Weights of a small GPT-style language model, trained from scratch on English Wikipedia: 1256M tokens, 4292 steps.
Each number is 500 + 40 x the weight over its row's rms, rounded and kept within 0 to 999. Layers, rows and columns count from 0. Numbers have three digits each. The size before them is the row's rms in percent of the matrix's.

# layer 3 MLP down, 576x2304, rms 0.0395, rows 0-131, columns 672-719
099:433524526550512515569497487533482447474472534499489536489515447519515540486428516430484460491451425438503518541533497422547499510455534467491443
101:539449575462489471489534492556480476516517485452518410495591510454477525480538493552495463572552493485497498484452526477485528442434476459474501
100:518540507534510549500506508499473473551557563511560501452518474476545494485538499488504453512573483466477528505468417454496496511484593463513558
094:564505455452502406454452541440492500449504554485463452470554529457544527488458463461486557532482443418517495515484548515507506521442540537530504
098:489484507507543468505547477434538493512484523517494510513468513430509430512478505499505445475508508495509515462431517508484479465621468461506553
102:500461481479499500533442479544468481558471538493508527483522480450520408528441550542559537573531458434432513423540471485527436511518522505473518
100:488507480537504539530532537506512483484488502460580538468515498466556439551561530484531471493504478490544505533505570440445496508486517491507563
095:527496494496522517480479486460522495484602450545465522475504486468474502507560376536427485522546548563442456453481500496505532506472432488518560
098:483527412582530508424540527469484441488498510496532518489541458535492455499480529473473484477526499521536496533394383530500452518484484489555572
097:550536522499490483528543539468475474517502444463524518493483533508438568524463510471518505532517572496513463559498460487487512510547529512562523
095:482499526480491433506447517537511523506416434501497511432502510545485533495526508469528496432511525567402474482462545465453479521523487428495527
099:526579468474500534518462468454457505496487563441511526463461556522470571519479521511500539540492433528482467499507532434476551477435484506497520
095:531508471545485495489524572491526524505565613514508441518492559523405524495548484410493533470462494491552506505463472550556483488462600544488468
099:540503496532482450507457459536508534561560469486524529518524440553499495453525504479498469487476461547452474510514609445523493434485579452483365
103:488532517487558522510480452429469483543578503575489515484494472561507451467415583485551530474464479531511453502533523518476517438459510516466607
097:474437524527513488553499476497490588467506614543487425494531545537501468541497509538431462481544592525539442508429491529520538476456501422480558
096:488495480439452478440530532497503563535490545539471492573550517506439460518530426464539389480538514524480529556511410478491477466504532494491463
101:527476567474476435502493499439502485490499471516543540482504454442490486532466518455472499468456510498487562436421548475501510511548615500512481
098:476462533568532545573472456423511449531498492514508509556503552497567429489477418470537524525473477557429483489487451492542520564480532461511526
100:516480533521541523571522485515525443555486529522521386470491481493518529483497481497475458518550455477460545427497492524450468518458607527437581
103:509505480530473479418465500523485541482526512519504556495484499515402535441560493459436504512522487539451473564490463505480441437523466517529522
099:490472590498478445472500517471478510491503505455479443493504506474534521460577498577521528502483490520532517551540464535481483497554502491556504
103:490563522482541486493514482460541515492511490491529472522497512440475520538502479535480390457524454448505488465526480493432527409479574482492570
099:501556436532548536377523468606484456500621515494516519475472516478435546477533547505469517562521458556458499496572499521523508540531441481527465
098:488408481551472510586442525483485469522547583539472493489541585481505467493518516446578503556551577513464443553471490413483458536568549479554487
104:521525436516501478487519484516522489484485478487544482494572510465497480459552504554491561527502486543480495522520555530531508522438502478510466
101:516444514518538465522517488548486448535519503484436436559558509487542439463547520493475526526440477487504472518602549543460504565486544523531479
104:528468576475451480465476476519490605525506555487517590498480547516469428455541529461483537447545576560529439562501475500449541476583605445470529
093:474446456489517475527487489460535536468453549473560551571520443472535517446524497475444445461443449468547492535506581478469441456513495600427605
099:561552502431493521514454489488500465469524492554497502527458554490459506530523417532493510548552460419437486525571409536487493465465439479563495
101:487523528469435467541547486429542496479558494431495481468476505549455497461523523511540532450535536497418480576519480487496487437473441528449559
096:492501511522479553537540486546496553483555463510513544527466452474410506510522495495552536468544460470470510464493530587531592620467471519508563
101:583520509461497488497510581466482402468497514586570405560467513455533459493442487544585484492502482546502498495476580470475548438474534538517490
098:524501462512461509451482481434493498508493483493448476489540501520508457569531442549516561505506478478531454466510544501441466426493503513516454
098:510547487488516561582475524547463510508520505478533467511453433470490480516489506570512539536478542510533474434439504493519580498488474484601535
101:518410496512465485528453500503489559506496528468512507552496537471563522486510490465505476425522446418452462482454459529477521443595416458575500
101:503504528540525448590495464491507519458493486500534572494487446500465507502476431445452516453510462471450471521542568510473468527452478505543464
100:515580518507548506563533541423518516475445498465456483481497492535511523565504457469492473486490511588512486508421445506541484457565433424420546
094:479499551447468516472445532490518446478510466502544415494562501490451430510518522479509435483516518469509497433501534485500487541614547496516572
101:519492510463483461478448454492525491534448492467416503474561454465465472555457492490441497533498536412530543521521584555510399521527491507546541
096:428461535490459549540502478481518539550459495494560497516449566460500481468527519534486529516400438466470521471506469554462526475487517577546521
098:482501499509506524480451431529543560504503519438480504526480470519469543538505480535502596452545463485493561543443473604501538495480476498564520
104:508514540481523513531490476475543521555462559499494442459492515446547507503530509477506466505574487419522445479511451410478555422511579439449478
098:482492523565475513550536471498457533469484553552476475543483478470574515529502546518503402527486424490511461445488520468453539521427535508484506
101:477522443529445542494549460396536380459454529486550516536494522575459439479475527482445552436435498437545482575456526469528493483461479495425576
098:541538432514490496503457514470529520547461489461521460587486520525545445486490435477550568479492492531526493476439446540462495472545553449493467
099:544526544480554414515463468429495504506463489530589575451469512478532532500475471454517436467486461480585547511532585477520436467454500506536488
103:493449469454500551503405477597487518569467382496498493499491540436444506532534456487432435417535564442525485586424543548448523509500417463540564
099:522480598482491519469516528501541487517518458456473415495549441578532488564533507479577528495513545544506537436521494537517573526513450425491465
102:507521429501493501484540511560505542530563435531457552465527477582472456522494435564451458468480459501483462538499506476494493450529460485497520
101:540549617437502496496497545503524553550481472408520548511515532574503455521504485618490492497501574531492571508519484571479503452527585549496445
101:523545496447534511489458470558485476479448465461419505543537510534467509588568459514474465486512498484543443534503462504558468541494485529508481
102:465475482539482471465430511498533524503532500535538440463494487494459533522431460468508490500521491509474579476523513457538474529578493470472477
164:586479448510490534469509523496502485541552521501493505475465504500502530467496433475509519539504503506503519515482487496552482541497463524486457
099:488441551524495505465554472521411454454510532490500473551529499516458548476516459512456472517529537435563483477455469504521514521518494435450517
096:518557539466495498508481545476467530491512488523555543518590484496465490516401499540469515544502551498519508454535469489472532418493518458537509
099:478465502447483402514439482510531518541476510510530536523464536444511539465484551567527461563511514483528462544476512480500523502525454524509447
100:515491503484491518546497507470426610533484361535423561580566496470433447523510503502566528450524527541503469538453424454487505454528492455491490
090:504546467485493555499503430539499492549535422496490440438470489560531523489513490501465486454503505565490464558514510514561508413439523484470544
102:558561510428481512515528597503437567517493467516504414499512522544502456527453442522463460589513488437584497521449586490498535538478525448496439
099:504522584531523509604484535487524481497513511463517442545536530464516520492481552496493505538470465477418525433560525408477460400513498440494573
104:514518541525557513537537551489499541548491485550539420536547548415517459497472611532532421532460425478524500477556554533486504481481579515468466
101:482536527486516474525533436455468460588512430489463507496544504560563476556471491489432562491500483477517451486486486520498579519444513539503510
102:540543494450516461446513482460520540488487523510514413492475482508457479525421415596441529467516582540452495470453489571485492502446524468479484
096:554480546503489500471532454539478505499469564528501482467502558497535479501564466523463492524419512436497544522552580543495520566541520457493487
102:445525514463516481604620515540515486476542439460433477572475427429522470539560516442476484424493432503440555524563589469491501492464531522506523
100:529473448513510504535479596505456499499466539502458518440518541519529490496553453557559534500571544480531566494504505486503423537539472507418463
102:591488483542529489462573468495528510486467451436466470567470536457505530475507490435413543482532505492529447601484553483440466516565469456547477
100:478545476480507488474513447515506470453546493514433426513488500482521493546485532501524457491515465496547402458567443473478572520534413491531518
099:426423507503513429512438519505462496503515447527489464545566518503487555512442389488438499415532548507439470475428493450496545493494434512414464
103:495491540500490530510519461555532437534543476479469522453478539418527492511579513502560465551527447419465475519530479546480489522487513489482415
102:435509458505498470496489494489491583512499422515539458476485457449522526523568540522507501538513511504497496545535463571433484493519493500508529
098:493447505526516429516408430560474415508440499533551479467490557451486491459549526463537534521521489536566493508559450510464549460543467522555506
103:468479521563504491542530473553433500520544357444532539524518473494493499392462479436517502484511547493561510488476553485540466492458437515416515
105:464496514486435456480475528527478486482503464490518481456536510564517482521499553497456451483473432467505411527554521487522511531471475491461555
103:508572560533465621483472468438383459435484418463507452466499504575523535502457452533475502481514524547480511525503448523521489417573503548533452
100:471495522515434493431489510489444489533455433495531486571566516483486550452508482638614557483484604486534399469502486548451477515553426502534531
092:532562490493514537465458426534511517470536574526460493495513530555592534469530529478521560524458475547587553567546464525497561474508499483577537
099:520515489545524486478437518560563495530517548472452570496538516468542551439520487485489568525480528431497568522470459519529481568556506438538516
097:505511480498484547524505526448557536529462460471467584443533524520489393513474521569464518444430468491564512417620508543507518529483470468469489
096:485503532536518480482529516532491536562504446530514520538475488473522560526470387486483512533531481390527479524510556511566456480494499501515450
101:476543500419577471506580530493480493520443548459489490467510468503481543585475509526481445541526459484480442551482555474468471484477546469496496
094:540495510491475516503511492448483458495480553393527517532510494462491539529561500509506531446538494520456530507509473539422473548536448502487592
100:551497463555502505526502394519526606542484521495489499524554454519528573513518447482462463528516470500570469484503456563475513511438530536503533
095:453488467534510536517492574489461446529519473469471498505448499549544552456511476549457501496430520501556453477429478473511522444456560438516501
091:479509461520476526431480524503426495569470474505483458444507464566567496481474472508489542555482484510478486431483542472533490396559489532502514
102:432513498538549462554444457494538495482506547518474412559550536534490463477490513537553457496471463422505495487568491508461527437456496497569545
100:546602504543451469442552525443437581498494455517472477455493491483542474514558498450503553499514521475567474457485546481524515519532520435427494
098:501552489456483471509458452528506547461522504472494532610543468472478484440529567563457562478499502474438486569549457571440561524527456468483490
100:487463557482495494504516504487478519508482437509538480434434531489460466488476465499591581549587516529475482533487520472423561514463463568456466
101:477522475482506384512483503468457459467487476529539477372507507480480493532542512477537520502532478570399439565536548549538491495538490515470457
098:535512448458486530575498527454587496487514535521430559436398491500480524488544442467395488501479478459542554587537527494462496503477507494494465
099:508544441483494595539558458513525530438485471483502469571521518483552479547481539510476513449508524490530471515515520540491505481500429474561486
101:442496500453484465528527507540507588510498488471552480482497515472502482525547505464420494535472507542467555473404516523449479531541401491487458
098:474525452443478453514500478525495469469482578477539518567548543472535493532501434465545451486484502415504490513525518529509426537506533439428513
098:479532473491441469527458489597522470442529528451477549500460456483469442487497556496487495523536527517561468424523553613478487471509440470535452
101:529509484517494518521463532509496488493468491541458566520489497466504503492561452523544547447539495490505412510525462520492531491538481461430527
100:450504541557479517572566569536425520517485480491465453547536445584464535456475555489461466473480489447559550482465618540504468491453489556502508
096:526524513476512439429526475527433433434505463487524416478485466421468514403495451414446486532545489443406519488513582535497458519460521562522441
096:518450497545486475552478502527513472455446518528499364491484493483508506490514474496510503501479465393468506502498498483504518494536483410514386
096:509517529569487483457467542494484510532500479506471470443419541410482475456570471458431536510441469498610515528518563493464507512464478363517473
100:475454509605463474504475547486520470570462471516548563497518499453492428500499472549411481529490491494490428512477467523520484523487475545492456
100:576531561460478470557494494530510507536478554519479524589513480476517509510424536445513484468531490493511460508451553509465507480498575487491546
101:478505470544472454435503516433440449510482502484455472496523439489544504529540435468544532509450480515455494443576505451521530531498475506541449
099:467446588481549462490543435530507462501447434511532537532521507435493495454443419507478497495454474505462526492395480509512478498443585527469476
095:513588530507431476463460498480517534486489512499517544492538562445508428506497427544590455503509504526500496502598491563445437489459573480484471
104:490544505470505571479536485531522554491529483482485530452481543493512484502491452444560484557499528518522489475463487479485437489494549449557443
099:521500515449580472451500464495468499478496476453430483473428493522436497524513530477486548427426508500525490498506498476540445512496475486520576
100:535492458506515539463445503453440420465473596528501499402478486480470578506611452522507432489461399439520524438506374515477501532476512526520410
100:421479429446521445485483490509470445571498567501513516539441548536468502464540543476521430495468452505516476508493542513486487490529510596448486
100:541490495465489447540474486441507545501518458446461491443428516517492499507547539434453601484483488556516500472469471493531456478504413500541601
102:585402544480508494469494466520518509580465467503504463524397526492482472524475528464498499500495532465484514524419517461526505495503498561554474
101:553476515467535508419493464472472523486468520502566521476554503457448488555526487439452473460477522593434562550535480497494465492464526556551524
100:480437481471485494509509437531488495509553438538476491484478511510470440475560484536480575491524500527464557569453480532526563555397517508496590
098:579490498499534510442465465434503472535521475527504468483473465467473533525446541518458538502503479449493478450507395553456528459474454503524491
097:516537474468496527491450484502527478465514493489502523522452503513499462516534453625518478494501502462503529538566493500445541572600426510475493
104:514553511448489500534537509554561503511472451460518460456559539458477567494505479495557505492532529581479488556507457502500550470509515435439517
099:481482458500478464494468457491554529538480505471503500468492454507527513551546546486501493495519515500522462517529452496457505531400460490562463
101:519498455461489565428528510563511555497422487507523511496406492494424579516494510497520510501507452515461525476528527490468529450505521456532489
100:531467537411559448488543520489509474540472494487482458465514436473498525513497468528498583540470490502417548522485521451470502509412555459448514
098:498476465474515481501487589481544604491524471557464573449506511467481533508474586483438483489439514457487491519572500447537419547461489527527498
096:512440444503471451471492514505506520525497464494568537437486518468523472536491427554494489463523480475508499507552482539446538557434495515518554
100:480425519524385484509519471442487483503551574508472471585498487504415558558493550508509484479552461580443456488439576436550503484519410484471530
096:502517552473532492433604563432505571479492466497470542404569468453551509488518453464578535569542465514513480495528550474519484557482562452489429
102:523487521468457518553493467562513457436540533519493450469535498564485504460506537536511460514457466525426540484570483556487480456460491498563531
103:508490445508440456476518493490476517535533498477496576489468498483502571520505494485430468515494523510606458588492545547488573489568485462472444
096:556475493414509460493557438538564467384499531498507428436463560446466414517494544516481504495523543486543477545523561516512468531525474462504476
103:464481483431491527460446539437537527435449540509506479494474553475522579497471537522520518454448472416472472475534474492506492512452410506541546
101:556467425589520561509505484533517529515469471531493487488507529576521498556536559547474532529502468535491449598448570602611547538590460504582571
102:584435593536518459442455520469487424563503499493518497485487502598514475470493505520478508489472516477449447506485530482434459475502479480483498
098:496531555472530490460492523538489512476505539482450478536518530508468476533515457508467482521487544500488451494445459547518526555540526454535504
097:489546522553491506514460568489564600548529570475432535556504541532480481532503468536568544503501419493475458503493514480544462526485479528476471